Weights of a small GPT-style language model, trained from scratch on English Wikipedia.
Training: a variant of Muon for these matrices, 228M tokens, 6971 steps.
Each number is 500 + 50 x the weight over the matrix's rms, rounded and kept within 0 to 999. Layers, rows and columns count from 0. Numbers have three digits each.

# down: layer 7 MLP down (transposed), 640x160, rms 0.105, rows 11-48, columns 80-159
# up: layer 7 MLP up, 640x160, rms 0.153, rows 12-49, columns 80-159
down11:456566524408531500454549503423515544385500486522527538539516529474454505419445511444454520365475488440460372472476601541455535522485486524440480536562520559501474481429513523488578561568486482490537543594512549461525570582502533500452496525
up12:476474510358547523454512484611495493533477546482520484454490501558538449492411466435417428473518572470516621524557506470427485500488484504467525424563381485470524492624596471548532429563515477537453438519527531528443528454444573471476499489
down12:457472566472493509584529505528521484481463470429439561607458514502563427525582576462553577483393577558507486516595489564499519497495509432480442540466455481502508497515476524402527551416534433478543574466452574469559539488463513494555536499
up13:461469517481463501434503479544586396480498505511634606487601572479462484508451515638443492499393500418560482442470526442435500456551520487486469477472494449618483602468409447609485518536544569539465434459576513650434556479411556476479523467
down13:486421372462518433446473469457523559534437477501571450530577435457536518472516461443424497545509510499460478580539481525594642563423566494526538538509568474397560525499526449535574474627574525510440495537505441433477479403454550479567469544
up14:541522472424429568469572517591516506528417490532450458419388496546511508486505530489490552545503529453543497532512515601532497546423582468388494502460507543456541486481497458519587510410540493477505480493446521555427553554415493473559509549
down14:482490518413458495541620452420521567430531540471565452510563533429497471457549488519483466496500539502431506571549471473398503485464462549426597453533486571603573502447552547489516480543462511473470492491517460419469554521564412561535474472
up15:518550506448449571476492470518538540559479518401564421404545476594530531483464488515562475624404514508520557564462484500513494465525533390525566445500501462548471587476506483477519497514576521457485393528445519510558528426503573474511564411
down15:576489515533386416548464603635527420481606544387509526532516464423587517571506433466448499525421430450596539431557526502527435453556581548491571466463569509598410420504426565467455539421437464562508495525548502471472540435490466491537505453
up16:536637515439483652470534597621510518511580414492540573408528566521424538559328412519610564352274515391545339450480669602519495429544439467583493510520578586557602451535520468573427528670530707471468619445583499563365565446467560510373433320
down16:554451541465436520493504579500509495493532449411516492556611401526527564489466464466498499491477539491498449555486510517472507418502511482569517539519473459576520475571487372454585504564419573538422566458558414494464581486525503445518478493
up17:457486473479554524476570535455499489453536588509497510432471507513522568513466510476495497566508518518507439462475550516418429513507441555600416576431485518634424504541455569444572527379505549523526418470486510489460519545405460529463538450
down17:515419520513448512481436419521474515467471433516441477497460513517576468518425542503507438529586508554475471531533482488550531443563471511482575550453539498458392501491583558542507545468480397424446548567427514518486496524509552444584489485
up18:502478556532449473501510453484517474477504561533464490540508468459527591457528507442475493541411545543380515549517480482517523515516526481456527470429497449453540544458508472594510550556464468494582569511449525528466537502475475465523573390
down18:511577438479458439495486550528483570426457418531478518526454500543467434506509521528539477455479427491565523458501545472453558517463530527520548426455588533496433549520440477433507485535556478518484453430447508489559493501443521526472487480
up19:455538498457560490555508498475437490531582446507401458529454496578443568493470594511547506472513565512598457609465526477555464400525555477543484500538490574503511483529595495458498526506449575388439565571495517497440485503548435431442607539
down19:458570521476481432410516505537624480471541514556483474537508528523484460435518492472512544594444497489551498420577383583534540517618467516536469452567478454618511527504525455480535473437520547488476462507509457512503422516609500529546492475
up20:590615528530499519484562581455497611529535514544433454394517492484491495397489554426525593514540568393494551468515514497465501589523425550492527524492506439488501399507538548470564484483584442468535533471509598547462530465465505505504399519
down20:483469514578550482475463433493535503425435579609492533561508374509476463638461438498542508398402494492426464560466481530604504420423531503609505519509580469533433462467498527595456498519594438586475418526492444466541534509535563569439562490
up21:446515474549486534513468447553474494454548582497403515502482473503535493530457430607561476494495487481581479538450432515501530453479469567457525599561423487425478548515497555427492413544578492501525432516508571462442526504510447549490492584
down21:518476529418443500474537496482547481505447484510485443631509471496502587603553476503472493579471501493447453486464501507425465504410473577484570468543544530522479543550579481521601494422475437569534448469530525409456431515458505523422516505
up22:460562420557566459555487433544525516593486484462471532490382505477454504517461519525436503550485516540461440453520486475470579541483532465559495435523538451385523576495470448512542492349503518533546579563579503525491555521553488439536452562
down22:515482547525468487499505533527468445417521498497479514554569540490483534480593424454503531440483569436452528560499552469534542486578460537490561457502508530507528448542592451502550443514499495520415494472473509434438513509532543505436458484
up23:553496542499449625429540579426511622525538443573519565486631378458430447517524520582535545443446511540417478415502524467524418424476352444480523494480420476488483527433539557475456473474546487541445462458524502470527454530436513583406449533
down23:458503477496538489528453475474534489462493538514465529511474614517459554497525492388407509440444509490527487516464427560497570458427559596546450535542580475476466514414517528586443532511500512452557521483423500466510528592568474534487475571
up24:532498554541512456478484446527504532481450431506421616467455525405506522539457487468559535458535420531436480600561459424456481497542498469543613430427613505455524483497515513553448428512442415514473465490501463511445504440650566543556468504
down24:464540437431422528521345504407517589619462499530357561495539523484555467482556518412493494453357510611431521653434397495585507548481549505644572426476484477466458521533558487531493478529438539520560453556505560497552572457572471483447489510
up25:470521413455444535574475553513491436592549520384522518494528541382509481529456466434533524456448488452443526581539496416549451453487491509456481495516473532538408524477360516584513487528463457429545539446582536494589492497648455405558485472
down25:551479495576566428508521543399500478532473549477544493466547585457497505445526503558528442530521542498602478507405480484501424462523509487564457492478468438462598522469486554512547573382496599504480496567593448484499453410526441499612514458
up26:428528595567612459591522582485602405483533481534478501548477415453450473527403480506575476460471570465482505508482499511576489541472453403515529512493476543507455482484493426561489536439466523490508498544511524462524510451453508523412483492
down26:364431491523458471577477491518418554545487462467469543475488557545592438429626491534386489437523549552507496415454424430461443501620435587478473485527459552559533502520470515440472510544426615514564505540490465472454530528528511489525481541
up27:469621582393543605463585556558547511478521501547539472461590448562541504515481426464482506445472480491433491512441524500467486475519532519445600505437455495473493504452543481490541498566521520558411530505544551455584510502297438425503572454
down27:447459497516556488546512486464485530461482547476551420519476507516558452524431482414410539565465546596446384500469521447413654512524420498455513567537528483523556478453512493465538493472568470505499596537430443398526617503545524418576455480
up28:496482524505496453479428445491489409468527467514522474482562567524510465518400499519463445449430582515520499442479473526519496459532457527564477452522438502540544519420510511498538563508465573485476482498505422506466409478551604436496585429
down28:491487478554498492502421549539460578491521506501529432448433514473571541518422473510526485485636373546563484423538538499473474465592448511494444483548553479481449481547439542459525556496554408585610457529513433538462515522530523502394475589
up29:554378393523511598471556462494452449541541479584465483511548439593438498511495572515584465446620481477440602447435494475433524446445448508564471567470510459465481424474421533441418473475507506468524459504445554526400513496496448520475501448
down29:477480477421588567580537570506452480481510476462443491486486511550512457509585499486529518554440516500558531531497559462490467508428461524405588324477567555495443475530434398488470417468433514667539460583564530542441472538554363489604528525
up30:441524520508541626447533451428471571531485548524466438483494493584552526520504581492501551447496469485469506531527493464391556443591497561510492418458606490565466495545502519558518563514489451426516507474511456523538612584460464501445502535
down30:469511550428537389501511489529550527523533361593516504523498547452487492364521471486500508603499504555532477418482498554448402488519506527473456455494469437519591560400466540561481510481496468461493492475531450481455488570478358496498435466
up31:553516537549367446554438521470515450540545456397477436540454497619442397555464531588437444566471594456562541478492446550413524530510506481483429561452453492502359594462413495436464566469482547493470450448530523458509428503500484542560547466
down31:649480432605431543512430492559502411411469529477474501541481514460562530570501578579506508573446481526457422573448555486368619544460537491614460569447443579505472530552484491524474512474388539584603426516527531545608473470495449566506522457
up32:484547443488552496551510591514505433420538510460431544457518524493511450609455403526542501461492482477447506480506440528515590460558518456524513530574539505496494512546526510510451479435527508352474470628435492460514515426585494471572452633
down32:551492437554495557441515394422480437471531390505489520548474521457446533509464540458505527556481492526506568504605487478496441530542437515496504507441422482594587538465479534418555518478444441536558554395518539471464551545467451527555531545
up33:529482474509451497491447415555559445465534617426426435418598426534402610558543426546458460493590489451484438542456509545562469551459501576578502542557571396530496479518490468428509471556589379597367490476487518537486505435518575470522497492
down33:540463533481471531460468490457506428619566566447446532542475520492511581545515564429373413495366505469459580488451522397494400514567655523520423522497570517550515527494531562487478511525443419435517403479521553597543542527569573419515372371
up34:449575569510535535414400578433549501481532478469504540449572516439393477492442472445512567461476506553478451512576489508425496407432529434421412489468456454532502525524513516510506353453405495397352531526473578474462429577563516583474550498
down34:474413544496508528440565467510492458483557465490436509486528529406581503590392440558521507459529432419489426600414419420469504450523475382469501501528426538384571515530470440568467511543533489495471558592506577466516422455446609514633466500
up35:455539400411490444471529499535593530492572498613560510461479603499560583555515476544489486552507498533556591542538524468492496556522474514493500509497448504468468554472547528574450483509394447531468490558489510597487519572409465462522487512
down35:427552492584564538515517525528551561487495439506525481502437500462429548506456476586600471504479527542492395472485390491510527447578453474427469474499547537476567378522521512494533505546580560545614577446561528493485562447472551508520448439
up36:538475503507443441498578496455487476558473498446558525515466558475474478481589500532494553501497598500500468503576505508487473587431497557488553586531620454437525437411591480523493571528502477520456572548534459417478526537577526511522506430
down36:535499520452550583421452534507488512503451536427388538485426520517463464546407463529529445537531512504444540421544461437552549432542530511577447486490459542506452519533480484497492556552496536610531467430428486527527499535506525458478429445
up37:460563440527475406538523499526455434545553472565523506429468438528486451578473584542490549519578461488436459551524529542506552564504491536560491464337457517548546569544556484472526461550466490454462552514475570604561508499538463493497447561
down37:437530523547518492551485510547465490496458448413467502472463493606493535474409506441475536465492550491481477448521499384455503495497414438537485557515605527510512592471442527446498551460479520647555460427485446637488522539530561442485516559
up38:539474403523518413563617505584497469533532514512532409521437569484499544527438452486458458479472575542548458506555549511530665494450480556538403472557514437427562490506492540500504392495464449481531525487504462524536478534604528442443514493
down38:519448492464455457506547505457607462474467454517500507493549512517407497494544538462516423444520392490496540397432524564463407519507426424423523527571545477553506523555509492487478507496526512412531487435532454496583522404470577546562425512
up39:448490468437568550440494528367467534525504469457548564413519419519475609491447498449529502482512543535479536481530525482573489503508446494551518569491516525488537488484482536505436478490446605484516440521518501561497505587467579430535495538
down39:515463519472504518528488528495552484584441483473420524574450485464503572518557505474549596521594453437495608584502507514481509472483543532432576451552517577539450441564502414543558402405446592473533446601556461483514485486504496518472533507
up40:443540499380475449595438461448467503471546472537496474471457578580450458515421542562522443552532521483494477490533524534484407501455455517465474545479520571545443497517472555550483578511532566559439454501510555516511490483389499469512585522
down40:452504466451520458562412435540482508481488529559529404554506405541489536607443534430532470538494472562436431539538510500525558488554505569571499554546427509428491572537452488540477556517537517476492456551446501502632575490575506453543566573
up41:521416432446598560481509474461512551654494481440478548590533506548429476510491555397464566493519572474537503549478522393475518545542410532508515502524481415441530548530454492507424617465549535431519454539554470484486446477419532494579508490
down41:460546469489384552409463501446544494453534429554562479497416464468513544518473527498460445402525524497458445507435481433531437438551501541578527561556593489497485423506434519509562552495516506492604554430455616606507463468598534459556447466
up42:449506546488436386454466453551476515502442431507444466525440462436481528526451552524526476549491500480439544533519440567529521512526568417433506647486430444462580540504510463511514487516621386445517461479516531465447527475463499528507583567
down42:499479470465432491468621438500554517512432491496544492510497547530479544499397573426512466474517414553548491490419495500462539450377434480492559488436482581510596469524503467510633538481580558528589473561501556515563550554514413487453414503
up43:540559569534522408530540604518509516555557537521477494434546536480482563582544525451483581480473464425424512534539446481556499553477411555546434420465438448472546479555466383520519488473555463501569620495499544490422498416436492418606479545
down43:408519504507504485454458466471470434501483316574435531500504598412523467425488557514459646665583409450500613546448424545437501468524509469513442484427458536495585506542496415449433476451538500408543427531428526512570523504471486476494424551
up44:485424498505534517524496479521526479487500579467577567486438582471536510476577495396561438541412459439544328499467502441447561475467469496446517497473449494482603492483477562546389599597416537486501615585594554537428578451517490522546439441
down44:637503507394472484441485506553525449545496448527475484549540502484447444462497505511514499551492569465583506404519523606510528546473480523492427627532515559575527455455524494445503573534485442532521450424476442498481418432520507440404446496
up45:529412387588428474510489573542518541503547438564495451433487512533466490528535458488565422575459520426443486489535431590517494503511509505590447498597446475467549569452545457516454493508546511404454497535534510418414484509411468492489551447
down45:515507582490484520484573576501550507490481458524475496589452455500573522509465490444440552571485567509559501427472526510429465516456434551518581432528528479482428445475483510493484477534531555520484518468545536500437476529548477484490428544
up46:443457525450583593385490494481525510544556627495394475453575554483434447536550488479521439492484544498476513493546505537438479571541460574464494494543533552452560433481472475500584435430554519571504513454541401524594516478518374452591525524
down46:498433484527369467470511496489520587513489493494534486465392539502598486527508461514466561542543567508465552492425473452491464547573483556514439451518436544341537518480527467562547504392546516495522484441377510552539470400408552449565574528
up47:446447438494524479482486477550444551420530441559422544493489463457408461510488533495553429425445640523419486482542480446616533522519470399563504610434503551401509513554505503500541455551520454544475529466502529499540544494480575549434531479
down47:543546501485494454461568523526516457496496454460543435571507556462501439518431485389504514562480520474469523408590538526547543549434519495453496493465371422546471504501451537495434501447569474482458529503473507513495551477570482450505550498
up48:459490501477508538499533547420523455588538505503561458475542455586476561470523412480473505542512502555429502517493507522484518508456586474556551492449538419401451416460393545491491482476547574524646511530541490484474499541452497529512451465
down48:494562467513423449459497445592503470531496565504500501493477512516470484560496596449553502475510508447560533488533455527467500566539511485448569497416495553601506444403547529504557529518498534478490430417457437474479433560543497459469463425
up49:586505512500613604575479452535496615484530580440492491514492557519535428518559448434488521523478458493478417494428557472463461468451420471539450500484566544538543555504509504450551521453610495495555470468518443536394494520495535461475373494